Weights of a small GPT-style language model, trained from scratch on English Wikipedia: RMSNorm before each block.
Each number is 200 + 30 x the weight over its row's rms, rounded and kept within 0 to 999. Layers, rows and columns count from 0. The size before them is the row's rms in percent of the matrix's.

# up: layer 3 MLP up, 1024x256, rms 0.0639, rows 247-273, columns 128-255
# down: layer 3 MLP down (transposed), 1024x256, rms 0.0628, rows 247-273, columns 128-255
up247,096,160,246,169,212,148,178,273,216,184,216,183,195,183,233,227,201,232,173,204,210,212,145,234,225,237,141,220,198,225,218,183,238,208,217,235,160,170,199,203,202,246,232,163,178,261,207,204,250,166,190,180,227,218,182,193,171,191,190,221,212,220,190,198,226,181,200,181,181,190,114,180,200,225,198,239,174,251,206,244,205,200,270,193,174,200,214,171,145,157,203,210,186,176,208,207,200,216,150,248,233,201,227,177,165,164,190,242,149,189,163,177,205,243,200,179,149,197,210,209,182,181,190,181,177,213,163,205,191
down247,093,144,192,249,158,148,199,207,209,217,226,234,223,207,204,146,216,203,184,195,210,206,240,135,218,214,224,198,211,168,181,183,186,195,167,189,183,190,189,197,150,171,175,170,201,255,211,178,204,253,226,198,167,208,183,164,245,175,184,188,170,151,222,205,175,151,221,210,219,239,254,168,234,173,189,124,177,153,199,200,191,201,152,276,219,164,201,202,208,248,229,222,207,156,211,207,184,177,242,130,208,227,163,235,187,164,204,235,234,214,210,202,220,160,188,208,236,195,183,182,184,187,155,199,213,238,210,234,166
up248,096,225,191,195,164,208,221,217,166,205,176,196,190,219,243,223,230,163,216,159,200,199,203,171,234,207,153,262,263,215,211,172,191,208,195,212,177,182,207,116,214,255,194,172,175,191,171,192,202,291,167,202,204,210,215,227,133,196,190,186,240,204,244,216,144,183,118,191,141,148,192,217,229,194,226,157,206,199,187,239,213,239,209,206,216,139,208,265,234,215,243,201,208,195,164,151,177,201,203,164,206,227,186,194,207,176,199,140,218,206,167,224,194,149,159,204,215,209,197,193,167,174,206,227,193,232,198,204,218
down248,096,182,201,178,225,211,165,208,244,203,222,253,206,156,188,173,221,264,182,234,192,161,187,230,206,228,211,162,161,229,189,194,212,182,154,187,202,228,193,245,205,193,206,219,249,229,209,213,169,139,220,207,205,192,185,206,223,202,194,242,165,204,183,202,204,229,267,193,236,238,187,190,175,204,181,219,183,190,255,211,192,131,219,197,188,242,204,186,188,189,211,194,218,185,252,202,252,180,191,258,181,198,209,208,241,215,238,247,201,159,220,170,202,262,267,174,179,169,169,231,212,176,207,148,180,202,185,206,181
up249,090,238,237,186,174,133,200,196,150,237,207,216,216,227,230,173,152,216,143,178,280,251,131,183,203,161,240,171,215,209,231,196,169,165,180,196,167,231,165,141,166,211,201,208,215,194,177,222,184,237,190,212,225,184,236,208,215,217,198,225,222,244,188,196,196,257,201,148,220,187,170,214,240,209,200,172,178,184,239,170,202,245,198,151,175,208,212,240,183,225,224,222,250,132,177,201,247,180,206,219,190,198,248,228,226,201,232,242,194,196,202,191,160,161,195,217,256,179,173,280,148,240,176,217,220,194,199,239,185
down249,090,141,161,212,204,183,189,260,149,150,222,176,254,218,163,205,243,175,252,224,182,184,260,219,254,250,206,212,222,210,211,230,226,235,211,242,242,239,190,185,239,187,264,219,168,174,203,224,300,228,207,163,194,204,172,200,210,222,240,237,168,205,202,172,154,203,194,279,137,173,210,197,193,192,180,183,207,239,198,215,216,134,188,179,227,173,215,178,176,155,189,169,121,253,164,237,168,175,168,186,214,192,187,199,182,200,207,172,185,186,189,222,193,241,164,224,160,194,212,161,281,175,230,186,218,209,237,148,214
up250,104,191,164,161,211,215,111,234,231,178,199,224,216,240,161,206,194,140,224,194,209,156,190,278,273,217,195,208,233,175,212,174,182,203,268,226,168,208,205,162,257,216,222,165,216,200,198,188,209,204,152,224,217,190,197,219,219,196,194,219,218,158,195,248,201,190,147,183,145,221,239,168,239,153,162,215,163,187,198,173,199,222,195,144,152,151,195,194,192,158,254,199,220,186,160,164,188,186,185,223,262,194,195,231,216,171,245,207,198,179,238,234,201,246,188,181,207,170,211,135,230,205,250,149,211,204,225,206,145
down250,107,177,198,158,198,239,187,190,237,153,192,241,169,164,259,252,201,166,223,204,168,211,235,157,176,183,221,238,189,176,135,213,119,242,224,157,205,175,215,191,184,215,225,210,197,173,186,171,183,181,227,179,209,223,187,200,201,192,255,201,173,238,210,235,184,173,229,252,249,211,221,233,239,229,183,228,274,185,185,194,186,212,201,176,243,233,176,271,247,196,125,179,215,208,202,214,221,224,208,224,178,201,191,168,214,186,138,180,244,232,175,156,199,165,204,152,136,264,225,210,224,230,176,257,214,235,256,147,231
up251,097,184,202,193,245,233,215,188,212,206,178,178,194,227,201,174,227,173,239,181,198,174,212,214,185,163,189,226,219,212,210,224,210,228,254,185,238,248,222,209,234,263,213,121,172,216,209,220,183,224,207,195,180,226,181,224,221,153,180,234,155,232,195,219,198,193,132,229,189,195,208,195,265,183,200,197,174,200,176,180,229,232,153,203,180,177,173,137,263,186,213,196,236,216,186,230,220,183,218,183,238,215,162,214,208,198,209,236,203,176,197,169,199,132,169,188,173,200,203,232,205,270,196,194,243,166,160,190,211
down251,093,227,188,185,197,216,226,192,172,221,309,232,160,174,213,195,183,245,196,218,192,211,184,174,185,216,224,142,197,198,230,186,174,182,165,188,196,156,209,177,176,181,213,255,225,201,186,180,219,147,187,166,218,163,208,186,217,220,190,194,278,176,250,234,186,181,280,148,195,205,195,244,181,209,246,180,177,199,214,177,198,212,207,190,214,198,224,262,148,181,174,211,159,173,181,170,209,208,187,230,176,209,260,179,199,197,185,171,199,200,205,218,199,219,207,252,256,233,163,212,206,203,249,185,193,198,199,167,223
up252,095,230,207,199,208,200,219,193,201,135,220,212,146,170,169,209,182,148,208,148,160,209,202,174,173,172,214,152,198,160,233,215,249,236,179,256,160,189,208,184,181,225,283,200,187,168,193,203,236,253,230,167,202,197,167,205,173,217,145,251,195,221,165,169,244,236,191,179,228,137,291,206,174,191,217,180,182,183,205,214,215,157,152,205,159,249,185,156,203,171,202,215,214,186,182,211,149,215,208,204,237,206,179,210,177,157,214,126,181,259,159,195,247,221,189,200,238,188,188,224,189,187,170,220,208,216,198,250,208
down252,090,190,151,222,204,210,223,179,199,269,189,173,276,191,215,208,220,209,183,234,230,203,259,220,212,221,216,200,197,244,182,164,172,147,152,118,235,198,195,256,201,208,151,205,173,226,202,201,179,164,190,180,211,248,242,175,208,176,193,149,188,212,224,201,183,217,207,191,158,270,116,176,169,266,234,247,242,214,162,219,167,215,175,214,200,171,301,236,224,283,214,173,178,177,191,195,219,170,205,182,227,185,251,226,195,215,179,211,202,185,231,231,194,193,232,234,154,197,255,147,207,220,194,171,172,146,219,138,162
up253,102,181,197,213,205,251,204,215,152,185,192,208,196,176,269,204,232,170,225,232,230,215,202,264,206,166,262,169,194,221,227,228,168,207,222,113,177,205,217,213,184,159,190,180,225,199,196,184,141,205,153,232,158,181,147,230,180,208,202,242,218,182,244,248,198,225,238,184,188,225,224,242,233,176,210,178,248,196,179,236,189,204,195,140,200,191,147,158,187,243,238,198,214,199,200,194,185,136,147,200,180,169,217,194,214,202,251,191,189,165,199,161,248,190,222,219,223,209,198,221,277,213,203,149,232,167,187,164,238
down253,114,193,197,168,181,154,196,228,220,217,260,202,183,212,163,223,177,214,157,221,204,214,163,199,248,219,179,219,188,176,197,177,174,158,189,183,205,206,168,169,183,188,198,219,242,227,193,252,201,260,199,173,199,208,167,160,226,206,179,117,200,218,150,186,233,189,150,177,236,174,195,140,211,242,175,188,210,181,216,183,128,222,225,218,243,171,192,213,196,248,249,190,242,165,206,172,148,226,238,200,249,162,192,243,198,203,167,157,210,243,189,127,168,152,182,151,231,213,235,218,235,202,209,205,189,168,223,160,184
up254,097,198,221,220,223,177,223,229,241,208,215,217,121,203,162,236,200,269,188,211,163,188,168,249,205,207,190,247,208,199,199,221,196,191,176,175,205,294,163,188,152,181,233,211,131,194,217,213,230,241,203,168,204,218,246,188,223,257,220,211,147,192,243,193,196,214,185,192,244,249,241,160,225,140,218,262,226,211,214,197,228,226,171,262,155,195,233,183,212,177,191,244,255,189,179,269,209,228,154,208,226,204,182,175,162,223,209,196,182,195,222,183,154,206,212,236,206,264,139,200,206,192,252,212,168,187,170,218,255
down254,092,135,153,140,244,200,182,213,148,194,185,119,264,200,179,195,210,122,238,214,214,187,203,130,219,203,236,193,216,195,180,166,193,196,201,231,195,137,232,207,277,174,183,193,282,246,211,193,224,230,177,219,201,203,192,241,198,200,174,214,252,213,167,185,199,189,199,190,203,140,184,208,211,251,219,178,180,205,175,221,193,174,241,127,212,168,224,187,226,196,247,171,187,177,223,167,232,176,215,236,152,173,180,233,204,155,231,177,190,217,167,206,188,237,189,185,100,158,246,199,198,228,203,219,203,169,221,172,204
up255,114,227,209,205,171,213,186,201,224,207,241,221,213,198,204,176,261,234,144,205,188,175,212,245,243,183,235,178,239,203,252,154,173,182,244,172,185,272,236,202,164,191,213,135,182,178,235,161,152,197,149,199,183,142,176,195,213,237,204,208,232,159,210,233,191,228,240,196,144,194,226,195,195,209,198,172,209,163,206,215,196,192,191,146,203,104,186,192,215,198,202,199,189,231,200,193,212,130,195,228,224,207,247,213,192,204,224,234,185,151,162,231,216,182,195,201,157,192,219,177,239,243,235,134,197,183,197,141,222
down255,116,241,214,161,202,177,205,230,159,176,239,215,217,171,210,162,159,193,224,218,122,179,197,213,243,218,222,167,151,205,177,183,198,200,175,192,164,232,207,154,199,265,228,202,245,202,178,216,227,157,187,210,172,211,183,244,253,211,236,193,209,213,166,218,194,174,180,207,176,157,240,222,185,231,249,205,157,191,241,226,240,172,201,210,157,162,208,198,229,179,209,169,178,241,187,167,200,155,195,215,184,211,219,212,177,217,160,218,205,215,155,166,200,153,173,192,191,192,235,214,228,159,226,148,224,210,191,222,185
up256,098,216,177,217,208,155,165,211,119,186,214,232,187,235,226,257,212,236,143,227,223,201,160,191,223,187,180,194,193,269,175,193,218,236,192,222,190,180,172,191,224,187,235,181,235,228,239,190,146,172,191,210,169,230,175,239,160,284,177,206,152,204,151,188,210,229,220,203,218,164,194,181,258,196,149,211,162,230,190,182,187,210,218,234,202,248,224,196,189,171,283,221,225,153,206,211,209,188,200,233,172,251,191,168,175,226,248,209,196,194,163,197,225,242,215,181,200,214,229,235,187,155,205,203,145,182,249,218,147
down256,092,191,230,207,237,156,205,197,227,172,209,115,215,183,187,158,229,215,149,180,174,233,219,199,214,202,203,237,213,157,248,208,190,151,217,212,201,193,240,164,172,215,279,227,139,183,183,172,217,178,211,177,272,170,236,201,207,220,262,262,233,235,237,202,213,220,221,266,256,200,201,183,160,208,262,203,193,173,195,261,258,164,169,210,189,176,170,248,213,225,184,193,176,168,157,180,191,212,199,174,228,188,199,226,217,190,191,177,186,197,235,201,210,181,148,256,230,175,212,168,216,194,179,181,202,224,180,173,272
up257,110,224,235,156,202,200,196,190,207,151,192,200,188,177,188,210,245,165,239,203,173,223,120,197,188,196,187,188,167,210,168,224,171,199,202,132,205,197,226,194,164,218,203,198,225,168,210,194,172,221,216,170,212,212,180,212,211,227,139,205,224,207,169,260,219,198,241,142,180,219,169,221,181,207,219,191,198,206,180,236,202,239,196,165,190,219,176,226,167,233,233,188,215,173,285,211,197,186,183,246,182,222,199,208,181,192,229,198,188,171,211,165,255,219,223,244,218,192,130,136,233,216,205,179,207,197,234,202,194
down257,127,150,183,164,173,187,206,237,247,180,192,290,227,206,186,201,145,206,196,253,198,154,145,162,179,147,229,176,197,209,166,168,230,207,186,185,192,216,197,201,161,179,245,175,230,228,256,205,186,249,251,230,216,212,211,172,220,148,223,199,187,182,167,226,205,206,211,189,223,179,197,153,215,197,191,222,154,184,281,203,186,210,189,237,169,178,224,245,214,221,223,188,271,166,210,188,198,249,218,209,186,251,184,168,257,221,233,230,206,227,195,154,162,159,215,208,186,221,161,204,170,214,211,231,204,177,197,199,160
up258,105,198,207,173,273,186,161,199,224,176,188,230,151,189,258,170,222,263,184,232,193,231,239,241,209,161,215,185,171,235,206,240,200,181,183,206,214,164,225,190,221,232,206,147,165,199,292,178,157,192,180,184,192,184,168,192,187,247,198,227,205,261,218,258,204,198,233,210,268,191,204,196,219,196,144,220,163,222,186,225,240,178,188,169,153,223,165,160,183,174,166,174,229,196,184,221,135,213,167,204,179,188,215,202,206,210,257,182,198,181,224,175,182,176,197,195,230,180,204,220,238,196,182,189,184,206,201,183,231
down258,116,216,229,234,151,210,261,161,182,250,228,230,227,167,138,179,188,178,186,156,185,183,166,241,289,200,178,181,171,178,182,245,229,253,206,140,234,172,185,253,221,210,219,233,197,179,163,174,230,218,190,236,235,195,232,201,230,239,189,145,239,190,149,165,231,172,175,214,186,174,223,206,258,175,224,228,269,147,238,213,207,198,216,201,206,198,275,241,189,175,214,232,228,228,233,192,217,197,230,149,240,205,199,217,220,201,154,166,198,134,188,199,183,216,208,168,203,212,170,223,227,150,189,167,224,241,187,170,240
up259,100,170,169,131,183,203,244,185,216,146,223,211,173,190,256,165,210,229,178,220,187,233,190,224,237,208,199,217,216,194,209,177,175,242,167,166,154,230,301,222,168,180,225,224,161,237,184,189,249,214,208,207,203,218,218,222,205,264,165,198,184,210,215,224,203,184,252,215,166,180,214,213,244,183,187,238,195,281,214,177,162,230,217,169,229,205,189,171,236,213,175,195,211,211,182,218,215,218,190,192,213,259,195,237,167,230,221,183,196,177,199,214,223,173,221,183,159,167,202,142,166,170,173,123,205,262,192,197,217
down259,098,234,187,208,229,174,155,159,242,234,192,229,178,199,128,214,192,166,143,203,186,187,186,187,188,211,241,231,233,222,283,210,184,127,169,203,194,168,162,213,200,251,198,160,160,206,210,193,178,232,197,216,225,174,180,264,210,206,204,198,210,181,175,224,178,232,186,229,221,201,203,208,228,236,211,148,201,136,155,201,215,221,134,250,201,156,189,192,145,195,219,229,195,181,182,197,184,180,190,180,150,120,189,217,205,178,216,214,193,158,225,229,196,181,185,244,199,233,210,263,205,201,196,258,185,172,244,209,231
up260,106,176,157,199,166,174,191,208,190,199,192,199,232,240,217,207,267,246,173,184,200,210,167,178,169,181,197,186,205,202,187,203,213,196,236,174,176,199,185,193,169,195,206,135,211,202,213,238,221,198,166,172,188,181,204,220,257,195,173,190,207,161,192,209,191,154,181,159,181,220,218,164,195,226,168,211,141,182,230,167,141,271,224,185,167,165,215,275,149,214,167,174,211,244,202,206,216,167,180,158,191,184,175,210,219,177,138,224,189,195,186,247,232,139,178,204,254,188,123,189,190,207,217,209,193,178,186,196,139
down260,112,253,240,166,190,174,218,145,184,215,200,259,206,158,190,214,213,183,228,180,175,174,232,222,208,201,197,215,174,177,173,205,126,153,179,242,208,153,235,199,211,185,188,147,208,195,194,169,230,219,181,205,196,186,170,216,145,232,114,200,242,253,214,235,230,218,139,239,199,188,186,142,203,174,225,215,259,203,169,216,252,120,182,200,192,227,216,183,238,186,233,245,198,146,167,202,225,174,231,197,200,256,227,168,198,224,219,152,197,201,167,177,162,222,198,196,209,254,227,276,207,209,204,200,167,216,204,162,205
up261,117,203,199,179,193,200,201,198,190,205,219,195,209,167,184,241,257,178,172,219,224,234,201,227,197,148,219,203,215,236,273,210,225,179,201,182,239,210,189,206,205,242,201,139,220,200,159,178,181,216,216,185,224,136,193,257,217,197,140,254,175,197,200,275,208,207,207,200,182,145,175,176,199,188,190,199,173,226,155,239,192,175,233,183,203,158,199,212,177,182,181,216,216,194,219,195,184,208,122,165,234,185,160,249,187,226,203,184,147,152,237,204,169,225,227,240,207,188,220,169,202,196,192,166,188,148,232,134,131
down261,117,233,178,188,155,190,153,207,145,221,223,189,231,161,181,204,176,238,193,209,198,181,177,178,165,259,225,220,219,170,131,216,170,207,202,199,206,207,180,231,186,239,266,210,220,227,183,198,165,183,224,204,209,203,180,192,225,163,214,191,172,174,199,240,237,229,229,217,156,226,225,188,161,222,186,151,200,173,184,207,212,233,241,167,156,206,181,158,212,279,186,145,142,178,175,248,161,184,224,223,240,239,213,209,212,160,140,174,222,216,215,198,238,205,208,201,197,212,184,189,206,204,217,163,213,261,194,194,240
up262,091,194,208,177,218,149,223,217,186,206,152,225,226,190,265,218,281,243,230,225,152,198,197,201,185,185,231,287,137,179,211,228,179,146,232,211,222,175,207,185,171,212,240,185,191,263,213,204,177,196,218,162,239,194,201,225,219,214,174,202,181,218,231,198,179,201,217,172,209,197,184,228,249,224,202,235,208,194,181,201,166,188,144,183,144,172,210,157,158,237,217,208,218,167,189,204,219,153,162,185,212,230,191,255,222,197,241,195,156,151,219,211,182,169,171,287,161,190,258,197,208,233,153,235,186,121,203,215,229
down262,084,208,217,214,247,188,184,217,241,194,202,128,192,223,184,168,171,167,159,158,224,169,225,186,182,245,171,163,276,216,167,195,203,241,177,198,217,227,244,155,218,197,185,181,177,120,139,203,218,189,212,209,218,164,176,189,128,176,188,211,183,186,225,187,161,173,142,252,178,214,181,184,156,175,215,207,221,245,209,189,204,226,218,160,240,228,186,200,216,196,180,168,173,256,188,207,177,224,228,209,231,210,192,145,145,182,191,220,210,266,182,237,217,199,199,93,248,208,198,221,178,223,227,235,253,288,235,179,184
up263,092,230,253,213,186,211,164,166,162,199,135,194,184,237,258,219,176,174,238,179,182,216,199,190,177,199,230,181,169,167,154,224,202,182,222,211,124,219,183,158,151,222,178,201,209,216,211,154,182,203,242,188,212,247,162,215,180,223,222,220,231,201,211,253,220,240,183,238,149,180,239,212,236,195,205,189,200,164,208,167,245,222,173,187,123,122,229,189,197,210,149,155,192,183,159,240,174,167,200,257,216,206,188,190,233,138,184,181,166,204,198,204,205,190,182,190,204,238,184,181,203,215,195,223,171,237,203,173,193
down263,090,192,169,177,157,201,185,203,221,197,222,190,188,136,124,193,197,242,119,217,210,189,182,188,203,229,161,185,233,191,213,184,186,182,221,195,294,191,234,268,269,191,262,193,195,177,171,198,206,197,147,205,193,178,247,171,195,185,193,185,133,188,223,178,203,259,200,194,238,170,161,182,182,181,226,216,235,219,207,210,210,213,226,227,225,191,210,161,214,204,238,234,159,216,223,213,223,244,166,157,215,196,241,207,185,258,231,215,203,186,213,176,182,201,225,229,163,180,213,215,245,159,195,192,231,168,226,176,219
up264,098,228,193,159,222,194,163,215,212,189,192,211,208,178,232,194,223,206,164,216,217,196,194,216,230,187,271,203,188,198,175,186,204,230,201,175,243,153,190,165,212,227,224,193,206,240,158,184,238,194,194,187,222,116,164,201,134,170,211,247,209,197,255,187,157,199,196,193,213,233,187,178,273,186,230,178,180,196,182,144,147,219,189,180,181,150,203,221,168,222,216,189,209,206,225,203,271,249,196,191,195,247,228,222,198,176,179,204,180,210,256,224,235,207,220,223,146,177,178,159,241,209,209,207,227,171,173,196,168
down264,092,195,212,193,202,209,221,210,190,255,183,232,214,254,181,230,225,206,223,163,233,192,217,199,256,193,196,233,238,190,179,262,160,204,207,174,156,219,240,210,195,213,187,188,184,202,186,211,176,205,230,207,203,275,232,203,256,281,159,148,210,190,171,228,193,147,210,188,184,158,199,229,148,198,179,263,210,209,204,210,253,218,179,163,200,239,165,245,237,199,208,226,216,199,169,211,165,174,164,200,167,194,225,210,182,241,223,153,183,216,218,209,205,174,170,161,201,232,263,222,218,201,223,216,222,200,217,178,224
up265,100,213,232,156,234,222,182,190,186,184,165,205,225,203,253,150,247,228,116,226,219,206,192,268,202,174,186,173,235,176,205,229,186,228,191,170,218,192,238,158,206,186,254,226,162,210,193,234,195,195,210,222,177,176,207,169,192,186,182,236,168,193,164,249,169,175,225,203,179,133,187,234,210,240,242,237,228,232,188,180,211,223,213,144,213,240,188,204,148,218,232,199,189,140,206,229,235,175,212,178,190,215,197,216,193,235,233,175,84,185,184,266,202,238,184,199,181,224,217,217,192,217,213,225,169,164,198,185,223
down265,094,234,157,170,199,200,237,189,195,184,205,197,193,203,213,251,188,185,239,201,215,229,179,229,112,204,222,222,185,243,165,185,194,207,244,180,235,177,171,180,234,214,234,159,212,199,192,184,174,233,180,147,198,163,194,223,205,278,205,221,239,182,201,170,167,149,229,227,179,217,144,220,150,227,180,188,186,183,108,191,219,238,202,161,226,149,220,244,214,164,181,225,214,216,144,163,182,232,163,190,254,162,222,232,237,160,155,149,253,207,252,239,233,218,176,201,191,262,196,206,187,232,202,216,202,160,252,189,191
up266,096,192,163,117,147,164,171,221,233,222,198,210,255,163,173,175,258,214,250,194,274,225,167,184,203,190,216,180,195,228,168,202,183,213,225,214,224,168,221,129,183,177,236,201,189,215,192,170,194,201,221,117,223,195,232,196,201,268,187,208,209,248,182,209,163,190,205,196,167,183,187,184,236,258,276,171,254,193,194,189,173,137,177,218,172,176,252,246,195,242,217,196,214,196,210,196,213,198,227,213,237,218,197,197,234,184,165,168,194,195,166,230,166,206,199,229,218,216,182,160,259,163,216,161,184,242,182,177,215
down266,094,201,208,262,194,240,199,227,211,189,171,200,132,183,203,194,194,162,144,189,170,192,239,168,198,186,145,251,239,147,223,206,213,219,171,168,199,219,197,214,200,200,187,180,230,167,234,248,144,180,157,253,206,184,160,196,178,216,204,206,226,211,218,205,173,194,151,206,167,217,173,234,179,119,109,243,189,198,171,189,179,220,221,212,212,166,149,198,198,145,256,192,199,215,215,197,167,152,151,218,162,186,184,217,130,215,226,222,188,176,215,234,229,181,228,175,170,167,219,201,178,194,211,261,220,167,178,208,181
up267,093,138,215,164,239,170,152,229,204,208,179,251,259,235,217,191,196,178,205,161,257,270,184,201,181,204,174,273,221,225,207,240,199,238,211,216,217,197,162,186,211,216,210,187,219,213,226,186,204,198,266,210,205,148,172,142,199,171,180,204,254,223,182,214,208,246,180,143,183,149,174,238,224,195,162,179,209,231,155,175,216,228,223,211,168,204,184,239,173,203,229,210,192,167,246,223,169,222,201,159,209,189,206,216,192,176,221,243,213,209,256,187,265,171,216,192,216,217,252,224,190,201,233,226,197,231,223,156,161
down267,087,234,137,234,211,224,233,189,211,153,201,182,171,171,208,230,241,202,171,239,176,183,255,205,194,190,207,129,172,217,201,196,220,156,230,210,254,194,225,172,179,156,227,191,205,184,235,256,209,234,184,250,189,213,260,205,233,234,180,221,134,174,209,197,193,242,224,204,185,204,190,157,240,178,192,216,228,173,217,116,169,202,192,185,192,210,212,180,226,221,215,176,175,236,128,226,244,182,225,243,189,204,188,133,250,180,184,133,169,187,176,226,210,254,191,198,193,185,178,183,221,217,208,226,249,173,201,209,218
up268,105,222,188,157,237,205,180,237,186,187,168,263,160,137,177,203,214,261,204,199,215,184,218,213,202,185,203,187,184,204,233,210,122,218,201,194,171,192,256,164,167,244,213,167,191,150,210,249,172,256,130,194,150,199,167,236,178,167,211,192,183,229,174,232,197,238,175,230,219,137,212,208,172,215,214,187,203,186,204,156,154,199,190,166,215,188,166,178,217,236,225,164,241,191,204,181,240,185,199,201,174,227,184,221,220,200,167,188,202,233,187,193,200,190,217,175,221,243,181,205,248,231,230,233,179,197,198,193,211
down268,110,173,220,242,175,213,205,200,212,242,194,231,245,183,234,234,186,205,219,129,234,233,191,184,252,201,173,157,225,189,161,228,195,176,171,212,190,213,169,212,177,220,184,202,240,189,171,237,207,201,174,157,172,221,195,166,255,217,205,209,176,194,215,181,198,212,221,135,158,217,257,212,175,217,176,206,215,164,237,148,181,151,239,183,192,182,206,186,240,227,205,199,254,184,213,217,213,159,219,172,211,234,140,213,143,188,225,222,153,187,197,244,216,218,186,220,193,274,228,201,238,176,178,231,207,176,185,234,209
up269,094,253,193,178,171,208,153,236,212,235,235,238,204,177,215,211,207,197,231,179,197,179,202,188,230,199,198,245,235,210,200,212,185,231,197,221,213,256,180,213,183,167,169,211,194,172,180,157,217,208,199,195,204,232,177,185,234,268,171,201,219,240,221,204,154,199,232,197,148,176,191,179,193,209,190,153,174,208,180,270,272,291,187,200,160,178,112,218,232,201,214,194,182,176,185,178,217,224,210,208,203,185,207,173,196,203,228,222,196,231,200,174,146,191,236,214,176,135,191,136,224,198,242,252,223,256,166,197,210
down269,096,202,161,232,213,203,261,159,191,211,175,167,187,167,173,249,156,204,192,239,163,162,243,190,117,194,222,156,185,204,161,161,185,189,217,183,211,221,232,168,203,197,236,192,170,260,213,214,194,220,205,210,216,216,185,250,233,205,195,163,132,151,195,247,238,210,189,203,230,253,167,254,234,199,222,256,223,180,258,180,140,165,222,148,188,212,199,155,175,219,176,165,177,178,216,196,206,206,191,183,180,273,237,233,213,158,172,196,180,169,203,160,246,222,184,140,239,235,204,228,189,201,165,223,188,161,225,209,171
up270,103,210,150,176,219,187,175,226,206,171,229,290,181,209,248,162,201,158,238,235,194,175,200,219,201,155,234,225,214,209,178,201,213,203,216,207,176,181,202,177,146,206,197,192,254,227,209,201,187,166,211,143,209,167,170,191,202,240,196,199,167,219,179,155,177,194,182,194,176,232,172,161,230,209,193,232,180,197,222,244,206,154,220,219,171,174,196,240,202,181,216,184,238,167,193,189,201,191,209,176,156,228,182,178,211,236,204,189,205,186,185,188,171,225,206,248,196,217,163,175,182,199,203,198,215,227,229,230,173
down270,102,196,224,249,252,228,184,182,258,176,227,181,238,192,208,250,213,224,214,196,244,225,202,157,190,216,201,180,216,207,216,210,212,234,174,120,186,151,165,199,206,222,196,195,217,172,183,183,178,194,200,212,198,215,210,216,195,175,237,169,204,233,185,192,159,206,201,184,157,242,281,175,151,197,200,189,195,187,218,175,186,257,213,165,171,228,221,212,227,188,226,231,156,241,178,183,234,197,199,142,259,186,151,194,252,190,194,223,231,201,224,195,189,147,143,198,193,183,195,225,200,190,189,160,207,208,223,222,250
up271,100,152,215,216,197,195,209,212,180,143,161,214,165,187,256,153,194,239,173,207,173,324,179,200,244,222,182,287,203,170,236,224,206,223,217,151,159,255,227,203,203,177,214,182,150,224,194,189,239,247,206,161,210,193,172,207,243,204,196,164,211,199,166,213,236,193,207,200,211,202,248,159,232,180,175,221,134,245,223,212,221,208,234,253,233,209,207,217,202,220,188,141,215,195,186,207,234,216,193,213,207,237,160,192,172,209,200,203,168,197,181,256,212,212,166,208,178,204,204,160,176,183,195,150,141,263,184,197,223
down271,098,179,189,203,249,183,154,150,219,202,205,187,226,239,190,232,176,192,161,241,209,160,275,204,197,162,210,211,157,184,178,189,159,213,148,254,166,188,152,176,165,208,206,195,198,217,230,197,232,181,221,230,220,208,186,217,187,174,145,181,218,190,270,196,181,258,230,192,226,224,152,212,190,193,203,147,211,160,143,144,235,222,162,194,210,180,194,148,230,178,226,227,175,189,183,170,219,199,179,200,170,153,200,223,249,179,190,201,237,212,197,141,207,238,184,233,189,182,130,211,262,231,165,233,186,160,237,177,147
up272,094,218,200,136,208,156,223,220,181,212,150,191,232,157,244,237,182,190,231,215,205,190,197,203,205,176,198,185,219,193,184,206,204,188,188,213,221,195,163,170,239,155,213,246,159,203,206,169,197,225,236,187,184,241,233,165,207,243,183,247,227,194,189,221,211,224,193,219,148,185,243,169,224,200,180,225,213,190,196,195,199,206,161,177,148,222,217,170,219,231,191,153,227,177,210,232,180,183,209,148,278,187,210,253,246,150,151,186,186,140,217,236,191,162,257,232,257,202,222,157,173,171,236,167,192,171,197,162,221
down272,089,218,223,237,186,166,187,179,241,174,211,174,151,209,244,195,253,224,168,214,179,210,214,229,203,244,232,216,212,222,200,185,189,244,225,167,279,178,211,218,173,231,162,133,209,201,195,191,163,197,230,216,239,157,142,243,178,164,190,200,148,171,219,203,174,223,188,187,237,232,172,183,201,192,207,150,204,180,172,178,162,216,228,146,207,183,187,225,176,195,205,211,168,252,196,180,219,261,201,255,162,202,180,165,204,234,235,234,207,281,165,214,212,215,214,208,159,195,96,201,213,217,190,257,201,240,226,255,156
up273,103,198,214,148,206,213,223,215,225,146,214,245,214,144,225,149,243,163,194,191,164,187,103,181,209,177,190,217,218,181,236,244,228,233,186,210,231,207,206,188,235,189,186,205,170,192,162,213,183,232,187,215,175,191,179,176,231,166,166,205,212,219,243,206,146,203,238,147,174,68,215,210,198,175,267,199,168,207,215,187,233,206,183,184,211,183,217,178,214,179,230,184,209,157,171,174,187,183,198,179,215,204,199,228,265,232,210,219,207,192,198,184,183,186,185,202,209,171,246,253,245,247,217,162,200,233,141,203,240
down273,101,165,187,159,215,240,219,204,192,180,188,177,216,244,218,188,195,219,287,189,306,206,197,215,184,213,186,157,142,230,164,228,172,193,203,188,225,138,199,191,249,219,160,241,176,241,197,185,172,200,183,182,190,257,191,228,183,189,224,164,251,187,154,195,209,183,227,147,204,213,200,223,222,259,189,163,222,185,241,183,166,200,261,162,250,198,196,224,161,267,193,223,162,175,221,214,195,195,208,176,208,178,257,235,161,240,220,160,165,173,205,181,195,199,234,157,203,181,207,222,209,205,180,207,242,179,200,163,209